{"head_dim": 128, "norm_place": "pre", "rope_base": 1000000.0, "qk_norm": false, "attn_scale": 0.0884, "parallel_block": false, "init_std_o": 0.00523, "init_std_up": 0.0209, "init_std_down": 0.00523, "optimizer": "adamw", "warmup_steps": 333}
Each number is 500 + 40 x the weight over the matrix's rms, rounded and kept within 0 to 999. Layers, rows and columns count from 0. Numbers have three digits each.

# layer 2 MLP down (transposed), 1024x512, rms 0.0362, rows 336-407, columns 384-447
483505419461515509510527493490503449486473499484499490505556506462488455480485522512488490475503523429490514530530511558457507494567480436465495465460440485535533529493513477490437510491441497
507453507512426475501479536475457481551499487486477446538486494531523507493430519445556518589490479512454482526426479454484557508481529448474513482458531480481515478531496497490525486518530509
448534491496462483509572479469493438459475602515518507541492545489416490465520500520550493461480569481502463554476493500492542467512565491467534441484530492503465490489494570455544479437508543
528440477457495598485453496523516480469515481564534501413560549469488534547471560480522509504537515576406460527513512503483490461531499479459455466481454495481575527414444498441486550586529476
408474446589504511536535454415567501593432508507490508522462386499518584494504464514533565531516487551492486486536492520507442517523482471416509505559549511496455443548561476435535509429559561
525458482498448509516535526542431575423446485549556549556466511537499537551545577449445454454507459551486494493511599527553480609483531422482521518521474600436467529479484497444492560512428436
443541506458484464522455470487521484477450547527514499530502535478556499412465522502504559453469510534498496544491489505533482509491512467590529500465476444526494489494487498521522499546489614
538447519504473449474518574466474480493499513447503443513475452501474485543532413509475519502493520467446498503458469437465561502405586466521532470544455483491518468530539472559441438504450503
455490512501506443476504549425558553514521543532438573503496485478518538508505538474519476479457492517548527519483463424510497520486450444500505505500437453458590456450485476514534487578492443
481535512552552470495499486494513494579501538429425513457480512486539482382525563480475480435499546494509429594528523494479525529526548497430446479493494513526499534509478454506501526465512556
447504544548391515504509521471559450494506507535507511505490601497565409532569493465508433498460589450480468531523580522428467525511571488501478496488495472453554439510468443491517502494501491
524451521490498498477516454482523525489479499462497486523484435520515517487435477453491457572544446461441440559466434498440526533432502496491469533493513535500536438571544510519547453472496493
496471562503498511500460528512450470464486511513469510450540446524519441568465512435559542542538514480520478570446551537487467485448496510505535490495434544473503497515516497484492498500516504
490458512554439514505519501501500450505515565543488564483510484457485553471497515461501473535531467554484451489493515462476557544525504448492558517548519542510513550537538524475464446418541487
436508527464526546462448532461523494520528558499550542520499523547454555542508473503494500559458549502578495484505409489541495488519517461438426480569500499513546414510472505462461557506473526
549522491513521450449398525470538491528469511447502504428441477472548554504460492446535495404411504508481535559502445492526521490497585428481394511517512516484509477477522469522531465497486471
480411510516530532613435535520518498416477441459522525442530541463531514491474562526498468514405465532506423510534508474516483462435469452465437532483510509562484470514471508557474481503525501
477524413470506479412468522523486526512469464527508487548523460456520492497421536533587513479480440487530503444469497492514521552463466486491494456526482551476560443506507525484533504543539533
542466486515471548471479511487545463506497437518448522462519512594507558483528478550473497492458542460401438541529418483524521558509440504504492478554505541543609587448526440438494521534444562
464500526487550501445555544535526527548501485482531602509531555467500509505485488509503531513455519500475555562534470495514492522462506505465476463481538579503487395520483469420437515584531463
472532455454549590441487405437491490473497526580448519456506477474453371538554458524485510511450535525492485476560516543490469482505486490467516517576531433524530495568541471521507516571497501
493502464484517472485513398586515475453529453517504464572553551474547433440499569529564562478525530533461533527483486549484492500408484587480520511542489476545443453426480492506557480603480481
496504450476466438493530498464468492496532510426473487504541548477442570475493552454458470508467485485490499461558502453443469508508543516500550558475498588575456572512504480565535420510448564
580486495524452414436505515532514470516518512476520488423520488514466479551476506540425517522508528490444524466455516487422508528417527482504540495502468521502459450471472546460554516464463483
541488484537480470518448537550548495420413541475478522451481531519498506531513530478475491464486522487526470453442524546517548464488431539509549464465509453477466551422492501560543467450512435
463461510533480513482497456539464571463452533520513450582532503480509517501575527485433585555494500513544483514481416490451536524494498534543542524550501555545442507461499472521505593485529534
493535504571478478541518537520619549490438561566530503458462500448515479432482522489445553464523406547499441468509493540449487455499472533575478458545455458487485555478516464462472543488554476
421502500547442496473575506445526484508476506499552536501450552477387423463513523567470540551500535509436523516497456474464502480559437450503547566474575588455494480483515523485549537507464485
425533546527496504495492464499515458440496517521448454482416528468456520485502559574584481459465549452529573560573470489490478526497488441499411547464475469544564532454489454422549562493494541
474513487524534504493475441405453547492416500503533514489514447569485465474454545529494462492436448487429486567478488469438527490469530553514433573477520490568531534449534468495539464551571440
503502561513492512515466505528519580497582493512504533406553477479467532570476522543530509423421495520507536519472480473475625536553498545463553475505539574550440519498476488436489534478426527
443403482481499486485514503455559488485480443474477508449582536492541503447501510515622423532525513454434468488501525499521573565444436528481394472545508499547439477524465516521480482439412510
528483459500506457522489518454501454511493496483513455485495505536446505479533523478577472520539563436528515485478528515571485496548491467539512521469559489555535502586502495489445588455477458
496498494453506424533524466446534445454504412438514494565429518530416549544473509446501461565448485531539507510489389449535474466474482457488557580507505458471549477525482498477542464476458501
511502446526493463505524480510621522502520474532529533499536500469508534464507458521484579495372499548474470474450507550481459427522477511548520472539483390454529473530492545569442536528448474
526490517432508526470486495518488480519561512461470516519506529481572532483441534511571491471496560536530529480419488485560487487479509591518562483491484475491546529491516529454564478567470535
530534568485487386461488560495473520512499527483547466487552532455505493477489509544486423559451504537481539543488457565494533445421493509489507566517491438528485520543473469500496454549575514
543505409434494487523404520499485473437492514521474506533393544515501565529452548538455453499498506483511538587565544433503485569527516545535548522495453526452478530430497440526506475529581486
558470564510471392486517501475469507489405509487467504490499514502442474451537468548486446523439494464525420531491508540497494438456448470510550582478492492428539545432477513534411539433419512
540529479499474524511557498526510560505469479474460469496505527550459486538401425468528496474477554484430566455471579433465488540490520472564488486494560443524536556510424501537523513541436502
515450527518488503516456507488490553482522483564453547541467474469519483461551475490491512472499511486546476544496466515497462455501551486467473536560470519469436476557502440464459515495580512
523578476504475463442428482484509569451501402466537551552476468494451495485487530455497475479537470512449486503538489500488490549529481520486528490465478433465496506513458466481544491535525527
535505511593495438523501582478498520525510515501512419489507537507498425473469560489436489598518485458511487550468513465526572492471501534494508479491556491507498505531519476456582534506518558
499497525474458549480499512479479491524546443491545479497476494501536433446476489500473576467542530538488512490500485481465491448505491493480536497555477568550436571420505531551481479511488559
503460510496424517488493555497517538536488553489526547550504437501503504570526491520527484495414487450485435429485510537481432556525484509411505487523561484499538484470472501520437478574600562
516531461512483562472508477487527486504532501456530446514554529531490490471507618483522508491476533471511567462482484523432557489471512449481510505500576468578476474522484487446401540398498508
512524488485501508515491487556503563492529504417481452530470514510565447481542466546588523559469481470474472543447530541575493497500478436468560436512483424547430509547395520505484508470553548
511470432487454460516480499525452484584476543405470492504475497487489382495480471513524492494517456424557547519528450499586545461447485541443436494524447533521505502518548489484555507571546447
532517511501505575499500592512535415543524520471567495550485507483551505515493481523528460523481555477517562508529479503522499487562545495502583475539583545533537495504535541505512474474557473
437515569470540433461452500419569560528545551508515454465521470576480523520484527516495513475561420508498464498544498485433515466440479509492481409487471531487502489506439490497526570540534469
572538522473444506480470538576515474485437568440484546458530473488558523532435457545522499473499518416479527481477544478542469456555528473549443421477499526518500484452564474523507564548508490
440501530546469448450481541463481571467550515430541521513474593514418497513489481559486536502546511466503482549491571533505547503453497530542595449547453504490470629581464434412475397402412559
536497500523488490513487538504464466493475483542536519465526483482467532516490490535557516496468502486522500539520495505479526526490500487498497527483521478491581498461502412525518484535499484
535473521496552510520455505466498490491476533431562472442567494554485548520526451538533544471486529468529477519479467517511495498444487500464551550514501467438500494517498509534531463474432522
484488571509530518488490550521463510449470582507495411493501391494512485538464478502485462554543489506498521526473462495572561532486514523504501505493523523502513495511500477545545509509477485
584432424488510453473601443484580526540527471533496512564531452458599570537450475486468486420494406522440479542464474469539507482486517483521511480468541424531504470479542527438539446515513494
470532493515507495518536444455498590494571489527497471512528540461523455529460443490453530438464503470514407563533551484446507488463498536481567481525435462497534502555508501528497542430481477
523492478527469467544496495512496509507501429548544497397502566479497478517563560495514491497502441505516465468520467511440492494480494466578476508491455523468510523501490480435480539538502537
524498465506514509477552410532384525530556465531490577505497517486494536490510505526539386487467467530455469514498488517525487599509492465506546525491492465552520456502508503560540450487504550
519480558490533497551504508444487501446512517472442480504484504498529526473541507516477399539473580502453494507519465527499501497515555493513520562452447503545585492484433433456546558428476534
540562508480468531498560478501523476534534469476510483508486543504549478504512482490515493474383569550497549475486420479512501443545488525510526463468545555518527470490479473519435546510482480
492558533433541457455459522488427451482517466551489432475439449513416545496481498518562500467537511574443544446504453574556514515488479507559501570491548517515468493480573513524439443440511469
490414504496490524478509494555531494515533521503433554495486511528583481522456495498526465553445543487500541527592486461438499554455461542474507491527569472472499428529496444452452486513534495
521455499463471484499519480547545495528526449487400519437508569481490502465533491489546482462568572537532584549474478478509588511498451468393495508514462455477508480408478577495503576489444379
539507572489556514511610452536494546542492486504451553516482488496543553452498490495507480512489433531500505538485494532472506389533469488532496475579516491499485554542439467390493498527471523
477485498531555524509594539508467516488518487538498412495513475502586554465474503491466451506450534450563458426478507524443467447460510561473516524558460501550459477494496519485438489502493547
570523506549520501476559480500454456498545552479566432425547504535519478539525391498535508516541514479479518490553474495557531540589475489414477478444586542493469471467473438478465498534508550
521492507505464466554564509573499526597445515472560534490434565482487456531575447478467517467550466473498534476562435491560567499531476490518437538585418523492490481469521597499429525541461464
409541488504507465514513521549526458466459515450491518534537495512477507474501438485539487508501447458495550516445485479537470457631470525464450418470483486505558467433434522470480512577500540
471460539495559488448551514518499509442509413526519485482471460500433565502481416416497519470482489474492534553490486533577515535502547519510544504486512564536530505568553511468513513568499552
512507516479481536502425451481487483533505496526472481510477535539472433502520476597469448528483458498462505493426448462532485515498486489510511421496539531433603490470492538507507509560547499
479533437482480573445563589481531432456445549448562552512516499456513547426533532460463451429497428526514504530489562494486489441482503550493402388463485577487486491448514487503514445485504536
# layer 2 MLP gate, 1024x512, rms 0.0396, rows 337-407, columns 384-447
522389502464473520469508540561511441538549518495517442486497455520562503502537546468598489549498475567484473565498489460453460476486567471515492433528501467473517480474470457527524500515513459
506499490542468560508486455446439442453545444493420471516527530553468482489459468511435431475515453475561516561491551525508539506500530531444572466468540486479481516539482588450538555457547480
484592491514510550540464550499514519482506530568506493489488490521462482503453533451480535565517421492564509506474458496612450525486499521484518496471466494481566500559560478470439548529543470
505519443433516509513455487389482503491508484502492499515466470551461500484504450507429489456507496503513527557445539505477548493443516494590508495486564484493475556476453509544579529519519455
462487478588507440510569477457445486463486509509529471452572488531473453516523531413516459565470561454518515499538490502510511488529510498516489482514500478436485556476511481485492525654539516
542481485514494462467511522455462486453548526449557463415525565462546569533527534493515588501487524510477487553517536462547547491507490459506509491582404502389495469490507530519502513508497492
584527501507506467514511553480491505488512494448500461443462471474483570563458554555451536418491486525431524520486510480475599598425473469588465549526516593532501573491486448537484468445511425
473505521409511551421494494553481487487455495553545474446485533500518416514476486510538507486511419488533435499549547527496539459519547472482503498534461524526527459490471584525474512495497491
516429501533486514543527424549493560543507515495470479497497544478542555508550523416552524494514601487475538447554450446528493486534535463520549516514467405457532423504477509547545454453613516
412502441579436511483445471439479578395552483528499474446472495513489488490570534461525471544525475452452470513585487611551450534467568485571485545486526518508473480497463402495520448498422521
506523488496580530475521507501457424527449496451496498511436538498469506507507528511447490490577487480466512458483618514544461512533554436590497505560507506490513547462416434457523510427548469
432484544507547490507450500498514471492460454521444538555502521509456549524506484515557492533509513552458518584508518615509534421546476495563415471495518527504501489534521562495464432506411512
486501522447505533491530548548533495515481538497487411547543489477491602487500602492460513624563457541486542492501494534402459533503518454470460488524531475482477479532506503521478520516496465
473534561532537480517570531474489455466505523510528560467454568508557449510499536491490555441390471547457550498530584484505573485372532485503481581481540450467494437467497536495531553466476459
565574431560502457523580496564461523464588582456507469536487552511384412481436493411483486461559468461472524491476437455447472504508489488463549483497534530512515518483407424493530518480496545
475471518491540544448456443489414503558552487522502533455498513511530505506592436501539512487552524497458455500463501493514503458514517451495509553526539494512454523506481480495552551543488459
443485500556526526457421491446512521490434497544468529514534471490492549520575456551471488446482562478539529510508528532542507521537454427483457513514512505484511419555450554496506496499556535
477497456513481521504500549485523520530500541566458509511549554448521531488487468518538538446520561501514500503453475461476471573523514542496474449432527451483494464500557498486454461524520525
500446533511475481472588494472512461473517471452502442603477505517492512494503486485477516455468563418519527474572614508520421477516473450466511453541545458440490568503490485550570457549470508
485474457482502512521508520548488475509533518479551471483529482479562500476478447395470522494464449453507516549404568500492443636477583508533479537519510468513483469484546486479450539489477440
542527460482514447527556516618570506542491478500568496584494529476540518485464535489534468444530539523459484480456510534481509551435486586505589502455520494539552440463563516479478502545500523
457501419499528473440438510466458519476524476477417431490560450480573543545478537534423517497481493522463556453481494521448510595527535467544527520553527512440504553490449469451509517497462548
532517456480383489531461505492513506432542553601603499437404521481538538470523474514534484493555526465489551485546524449491482415526528467556506476519512438457503562552469528497513488449572559
429537584528526487477451466454521479412568532501445524483507507489476573480503513439432526499564519505572512493411545428532469481490498538495511467469506482495515459525466487526454525500463477
516542389520481493444514527472410512570473455568530445486470471533525522470491492500499505464497409490526472472457462471501424501488488510482485522491458551521511495512568453498458512468470605
553347517519416511437517493460465481474578469523539450426456513510479476596518505477547484459477487519511463485505503503505577526514484468506472495541530454547511495419491513473468546546428573
448497573446430451525508521441476498497549470526520488477565529450476581491547486445499536454452444494434481589655439496519542421533436524540536493481524541499526499477529498510475531479525462
448495513489445469545478506476481504506555495490519477575514478579552513519508483557465542509481534517528505505512472504488532541544504534568458454460464471510522502445509462496460450520511475
484472553502486481553508487534552510488472524509480493500509510409546498498532503496515512509445471484526587462566519433468518497486458529550486521499519450521532473506449495472466494448498468
445543490515454496479533478517470524451492436442529445463498485517552516538620563459481551465507485530564498517513516527519499531388494453549488481489512481467466495571512466473506399574507498
516477516485553546533503509472535479504520517466551475536510568516526460506499562513543457530542578556395557449536491507519534564538473492518494550487528446571550477505522491422507478500491498
513512503501472474470494508545498535499523547492419457508479465495590527504484508474473526477471507467583550599482469538456530433488462450475508525482602500469515519454531576482528530528478545
496575512491546512528579530522490503585505476493461486576539484448514534514554547510500506505485484520496467462512494513544463530533492437563515525498492503485492550544505529539513537533456503
477510461447501513487575549545481455489534497492487541486477510483491540539425509478496478446537452477566473478501559513438492538513501490470437489554477592449534491533475476482483486519517486
506536516566478383472466467494516450599495521432481464565514511516563490600535490449487508546458494484526529553537474536479446458450439496523511471523549513495487486464526502521483481492560474
491521461500458501555608471469494509455431511421529424454536487495542479554520523486528488482469472492479542523476448534522524460449489471512580609503493436577490531455462488527494482468480517
468566515579486537483548442484526539523493468463513445516436520473508488448556476475502541477506499436530489517496442569502526522478518497491466473527595522437554436545480478535459447484451509
522553508481495485538498490475493488545529593490529517474494503441528546474482461465568493545490491501434523586476536495480562565446473525496449454562457466510572502488477505536477528508465489
423524508437473457414512454479476543492498502441498545452537488525512487653395538453468473488562507505413468516454599519517518497575466493498513458421451490531521486497469529497579491562539447
456471507423461459428440527477564491485513516456538444521518510484493505547480514500513470540480515461518590447526530540382559551500490534576592528463506471532477465451552480508507546539492525
493490540511503464396554484480468535439510505462571486538506509496424448483485458499514503496489499543560450494470551592547548442519504577546567482502484535466450593491519461471510475524468477
531500555497470512491497568448473469465546519526505433487481602481497432493540475580553457505494446520543507529494486478509498483523543476457569501469511488497494482561537450455421453490549488
458517514358415510482518457573538501532524530515574486493480421469481475442483425503485534511582472553494584473506462471450538548484510491500557470482491518551485670503516517469536476501499523
537477479482525496509409551461408535533447485589443501539518508515476509541561506514455502478476416488487529474491496488500482525414493525483464518454512560498486433559551451471533545541506416
486504547523468523401439515451443475464519476558593503492505536501529527445555497524528571529512506464495476557528510490537574490441588452548483479555562474516512532552473452440448593438488528
497531562489493490544458531480472506552534498468513483515410482548427489434550536478479606547433531529439441603419519499554498547450523521449493476469523490474489581488469554484516450466410544
455563489469518533534489507444509604445533476480468478512490543440416438562523560445549553449491417483395500578470518542533586532527533497514546563515468541436419506496482455464533495550536545
488462501454446498407470477487534491500485523546486482559510440513480411455536537477513448500487482434502505492493556498441497545444520507435498499483482458529489509502484475438456508546538454
471522495491536493490512592586463509517475501514444478534460543497499481531421547500532475461546445527476543539446587578517500509583487517468458511504527515486499518494486550451557435468509428
459513530529457547532485427551548503515494598508558509489453551510497427450456507478475459501491524490480483476390494504516497460474510539444421551529516476484464520534480439506503549525508508
479555471580463437397546575528452516535535501451510484596571467549428472526532512506507494492501545464516544497554487488562485476493394478485480491435469462534480532511509513461493453442526552
441548517415454430493457520466491472505560529460521453484515496508520529549537444503450468469521508494578457586486578500568504510478524504477555538466534566423539475512510483460493487468510529
445553516485560493501537490468537526461529532585532462442392488507517563469493582443443493527472443494455449501546562525463422531537512518530457453479493400592531499532590438502512457591517477
489527538452563423568501491440474456489519574533510516473485587427468507488526518577537518499449426543484519482536594479486456481497475476453547537500475499468580494554470501487432480580496450
433480469593524524500462513503512521521497538581505512536523453521540531540476444536476587496491516584468476481468512518551486523566485594435524443545521481467518541543473471543437452408444568
512498491467516479564544386457449525519569418516480517484452498520478448535465491386490593436459475511537469597516452522473468525447479504508526552517449513553513460524557536476452478431446523
493491490513475443496448448482441594462593472636486469563532501538495549463516439564437519481526586572534502561573527510473498469487573476458472543469510525530472464430533460509474497517518441
486472501497473492473458468492505426456410442483524416500513481495557519443432429594532453447469534450564564519510467500489493492462482549470463610390595463542519455481431497528495535456442515
448487581506506442435524493565528563413497501467518468501527487564430411588531519567485523503579602468452442476477462507452453558542567497528528482463498452484508534473432410532491460471500584
496531542500482493457504441511452466553479450531575539542587457498502544456491492519546499534514467496468546467483462479474494394503508532510504459485536476541496485577563495540444516541424539
452555440425520484570523464514500566528448436435511489437466500504559523522507478463473513507439469567453520442551526507464516484453425590550525475471528481449466417489477467475406423521479553
496449410495538427491571425526449504433492465482538492477581450517475469515475551463514443611549553457487618455489482431478515503553449518518560480482514466572498500476468477501514547567499518
559503487467508473458571445523400522471500576487541447491503546547553476458575511521414507564444543443531479506468516510451425505521542485525556478430581472539482523487524485488461415445477518
516510470547514492544531451549475543487530489464497500462487518505560610488523405519510508461489512511502562542469508483454500491467483443564487478537560440493512470500422516432428453516452499
438533420476573492541540507499461512460466544535536511449504438484490474449552445476537500490540476527498518567438450550515454473491441538451519475478425477541502596578458507529501479502432568
472496549499478472490478512489539502512518584561518472555497542535434563531564533486513476523482518485577418514536508478486486448527500580485513513521571493505532493548510480508448512517445447
506440519508549431489538556433445494490473491461441543469559492594528512519511488540484440470471448540474418610514458528479483495460423485542515465458470482565550486514478577525469336458475466
557464525461525558492622545524436537486458491491524487465491531507488483532447515473516511495478440486522562488530513431510508437483519524432462502543496478523551513522490447432502506525482527
464457496504491602506443424457448527512496521467538459510509459516513490472476530454526590539547459503532533488607436511461451518524504463443506493502488477526504537554519414485534509521513541
555460543539433509495483473525468518480506481520506456478522551484420463544527450579544496488529521480527453412530506516463499511545526518550502513530504476502472528482504375576456493550540494
439522508529480460486489451408537491401511479392521527582438457502555521568507489512507534525518456482541490600456495536555505465545559504483495488468472497559515479505517529486547501459524542
# layer 2 MLP up, 1024x512, rms 0.0397, rows 337-407, columns 384-447
502437429531572476411581425534454556439453514463503478458454491471474509534460456586520476529436541473526507555495527500502490512462515534544501474494487482606535505499422475515502524489517487
567502458548412522571509551468495539474536432513473491470471503454525508382499547399457575512528466549468478524518548460540492436551453481477512459442448549521462548535557477458516525555467520
522413539564529524496535479489500512469529410545515499556535449551488521577507527556540541522568512509362506437491479524500469525546505523555432512455480456472520489441440533528515516489520471
500547502540541491527529425525519473483460430480488490508476517506511532486521568462510493490479561455576501453593491499530450388513518545485557450466491521423519515489467485498482511471485576
457514461490477575539546476438487564449509532466470521511481529502439570523438498430477542498536464485491483450542526513473520464489489512494442444421467444492479485461392421483487532563487492
562485486507495590424525495499471530548532472533483483442516513514413488491521488502499473479570551458516499507562535517480577454542548472493479520475468505513455524471516429525531500523539431
448443530514467538491531537469498492500567473512465537497523410482499477476521514540539605569470543516454428506477473552482458542477527467456390523413449583518485479442472483519475502520494504
526465524519515533477538466462485501453442449543420540504531487562529436516549459521512462529452496550469444478487483439467439525539520436491541457476551576503443498520454516522546478516464531
583467518504475490585496427535561482470502492461462489476510503511513469477535494545500519503528500464497553527481515456467443536544435500532459486501504503479488495501476575525477445466465521
578518468496436496562526519464534449485522460518499486531455526566482476537542524529546504421537454553488491559507519498512485424569546527497555484369487481564505545498582504501536455548457513
483526465476524469502531525494508564531534531492476541568543433522464467606474510458541471437490443521487566572494431548463490500477450497484456456399433564521472461544505528469456467533530541
537542480450455448409476511514539498579486464548497501525477431536507436549579529500457491485477435481512466526481464469442476500502506518551536482503441539492461538409435474472483445414456525
498550513487469524535448467456484495493431507411493471442520490525535432478425488537562509462426476479464564519501423484485451542491538543518565528539566437551487457434530452515541454537510495
475560448463496524479480455435474495443503447477455492462440536461457538506546505507483431449524509536446509531524577538499527533535524500544478435580449504447470546489500522545549478554480507
493514477496485542492374557471524423455502444477507529470472453437543604458471446473516582413507551529455574537503537469514561485450567487462476477438557552541541468482483509496551450424491529
496506540487414516493533492505516470527490501569502447514487538533532483517517546563520423554549542472469520454507450493506500499502496570508462504466518448484497534547413491459528566538514497
553471478500496515576453471482513501506535505454520515507488479524532528519526520537498498466516508507502433521546484474494412477513533620488462507519515462531508500449487482548510459485404508
527488488468437528451570523522522456481429431525469512491492514479482471503493468565517430500476466539493529473497515496513523485493417478405517465529485546565447494473431494485454434532502489
453508491449568423517565485434515419527427473480505574406555506500525506454518482519523457477454542488539481465460535520546483455417510502530454486569558540502545507487490481546501491516473526
446489566459534507540534545466463514574539489407508492493519406553515596485508489467536464504504543545568499548493502486520434511519483597449548415484499479554493509409470520463476563563510468
516463534482494560395486557502460464483542625483485420492483436512503526594466527591458507513534542486544489498569510512493498491579448520415557511479489535520517519480497547525463558501444550
471510450505524455520484485561513542449546548516453504447467544555501495473495482466545475430457495527566505477548501556498516490527590497532535488488593527553442516475552555495449550462552502
440488519481543501493491496532488480548441556492496564516482493526506543562481520497460478511521539545471456475490530468486493474472482453511533549519516547476546470519486508511507502502491589
558533464471442468494489502583498472490445508534485487524470455541551454475548513529444510475469511500502592553520481447501476529462471496494498471473512466439519487444520505516603585563525517
557458570466447439512430528481566564474571542472525452520528563472525535522515518507445512503507551498490451504494519518582511518438499476506522479548476525482467478478515464486513524529429498
503516429536575473506421540525558519493521638478534537513518444535451471534506442551526543601462403514558472519499569482515400500525517561485475482445486457542520492510484447488507558476493468
577557473485519517551466607434462541456462449509529525490497587464482524532505521470528457459488526514508455476511510539516526516502488496514513497515512390551491424531518521481465446509493510
472520496536477512512528475441490456530451442489519506530535428461569464453574476465534536473490495522464516487495456547462524482500489458446461451458504561481521589497580479533475601516449554
493536531498492485537521503489562573526498516489476462486504504518505526513529516438437569431457459532522513486496463515545476510574498460459524508508451558456479543503488536552458515496447509
464565456497404598500565482504489492496452495516463565452531501427501568480495496429561487451563501477483472494523525441433515518418540543487500507492495557540458472516460512540507573427499548
535524504505477491531582464555467512506524545580560472539465520521461521587477517474491559629553501507522408500531474433468466499480513497506466477470509435527462500502538458508485495586501519
545523508456470513434528497492543476517527499513441504476478518456524620554497539476490514531477534600494445520423516568469488524480577474462440584486510519466523536519516514527517539557540489
450512596496471521540448434506473550540507519496565532524477527501511524576484534471515550573484471535583520467501459579459575370530522501427510533482520470460512503549535535457458458493577530
553492501457463494513422479507475459488492535488501574582498482469470422541517466524426515497549458526567559535546518489473549502471485465467432456517525542429508568544549573560462496492497479
549525447551534490485542483494519455483439459530524508471502454537486478566542471481455507510455497523489454518534441515486456536488491477450528554504506484505490472434456451561454520436539447
499530479550501432467483508493494476486578529553546486507487499477470486513497535469439521530536468481444551474496576520496473558549503458467493513519508525480480500607489503540534585513456486
438540545554435542447387559538539470477562495472472446436494508447503615494523543471493437508508468518499519575566473517431541451527508474526523485441554445521476435489555598520453501541508558
454489526443490537484488495484596477501442537521464430465522531477489469514463554462505491550530506574413514453416495454566507414515495553503446454531536509461498501602502429477532545525469502
460530519500543532504488544601495505457469554482555545526541444563518441600482531495461489555502497554523501469483493451471469482451495495512461579422544505474461482520540517479493484554482458
503461503507469456450508496488545468530536420549500440550530519507538432477496479536481494529485440493526548570537484435532513471549523515502442501573543541493491500515496523493485520564493452
488429488526420539534502458506422514454496509498521500494501449453581427485539476490476517579474474490540503516465535529498500492476544483467484526521505544446490510466496547480533504475494461
474514441461530479523484462569523534438467508523525511454468535439488530536467472517504413493541522523492513492526475483520485471551528498527449507407446531517529500498428506526500527520480501
471497506470498424528529516515480553490466442540488528525543554575444480524522481569450372488469456472501508486528564494506498501407541492557471561484508516537494484578514458473509504461476481
483490563527551409484495458498526485449495541488505470497451490386497520498441495498499514522525460529457546565503447491434493589467540497530517512472520607484485466539466466454499474578439533
509518509497508501499485511545561524489501567559478547488569524454482529461452491510552547410564444529486476440464484477577552524522547500497477428427476520489506450507491495482456564471452454
527512474474455562484503467452496512469489570611550598533468543535435504432518533530541469461505509479458376538499555560533484455431459540476555577413537414448488439474518552404467516565524516
502545466415490512551482491503498488478530487488551425593444578515473484507499531494556440520471522468521493491512501556546533444534472527415467505491508486455484466499544529580561515530484498
484511463445470478522518450488479480466383526503492446468505431543549449426493448519514429564575530459457500518450528503507508558409509538497476462509466460450496422500493449556490512498440459
486488472466452529439496466469510514520562578427466530497502558489475545454432537453503481594508529471487519493561552484548534459447482520539475547572509487485555523525521465543465505533486421
471572435476458546487470502489510488483485444526533480550525489501445484514553560485420545479564527533563474529505516444526470530521415520456515465451495475508517437401556560579539551552459523
534497571485460486532503543481436449490478478639591566513448491468508472458491464472511444508518458475485485509460607513489512455578553497477578515537486453432529521572411474533547507482511557
499507430507497503512540509477516490517486483550424558516482466538456474532462526581607527508497457480467536539536561535481558554478504474582547514524537516450449498510512533518478543489455498
508477490479484480473505559511520472561424475523523453456431483426503418411505530501465468463539479535439552522465528462487432523499538492506484478439443469574522468497502492564537517439502504
568478504523528502521519553445459487556417497434494536500392515535421518525524457495446471457516512498508498491504434478499506523528510537498555505440442458501487456482451493476506479447545431
529493529440424546576460554478459444431532468493469489526454483534452470523453536461486521586468609520478486522482534506492410515502437529473517488487526574463480571533440472498508529502478527
425513535498564555513502481531500442468471491509517503431495495536449521498548485508513582510497459496483509515491521537599488475512520535525480482527479465430527568546525529459449581488547506
462460501501474457581499498553425436461460548473505495486470553481512518463541512461505483543430598538447441525572426610513576486473511434470468527464503376445549477555517611576517497521443543
548454436519478518481553514572462474485496449545541567485499504562526527579504527461509473484514462465491478503495563359476484473497496458460521500518550552452480464526468474492504447480439501
525519477508523512471506499497480481516519475486556506486493514465526542570538524592491546563555432550454554510520460505494464534465499437490551440452509505502478560457449506518456455534420563
512481563511486511471535467436483472528469452546472501490551449530486524504492495506499557578511508484504487515502533517519408550416473460564551522477539466483498553553508494526576478423486545
471561508504540600533520571503505470551494517484447501463498525520450443518473554548452513561450529520424498529479502418498505472430475487478466521537394506505442486489490564533433501514493427
584483465454389485534389500498488410485496486464488473565541498487569482466501552590531498491489525466539520546493510555394461536449482465531483522518503464544479518552505490448522490478470548
527433585526423531451507489504503479464473493476524453513497541548474489490515506536483455517501483465537499534514463487437560455503505404525523473483554517425523505508522510553495496523451506
500541515495475555571516514442444559523449491519482462502482532527504513615502527501541495457502519495448408567494455527522444534492526454448517537510445531483474560484444492546493540513574470
478519514483462578535477519541535524550437480506494501423472483462459483589553494526529580435477591508507464525542438491476480494471527471481539485478511472475474512499525505510469467485416457
523485547462441435494494532528499532500450444522450517444533479481503488477507405534469406468560508537516534563461498494426488510565491487409501542446509425516517525433469560450510527444549473
466534443564503545585484443462426500490461513505472582489464532491404469477532547472507551471517517564478537471555520534438546451479499431558489496476492529396478480501510522490494450531539565
475489429522516504524484493497505474536489491553508474476501460489453471544474483471526459519483530586529524448492537462562469483505412509448477469483514547477518437478528508437536491524521529
450514496516509465495537460516486485455554481485499445543496497551472522535555469480478474526484449429520487529456487536545560492476413563511476574448443501481465498555495523468479472530458567
461520455517559451509536544517500407572547414504546550487548483527515459484543495485508500477533499517518468533440551555448496441518457496490484488452506471547509471496512494495517481475514540
494446488507475510453474545573484458483429508476495537480389506508589472465495515475507489476427437489506434535442502500463521502448475536500459560476508479493460575454511524503497495520504497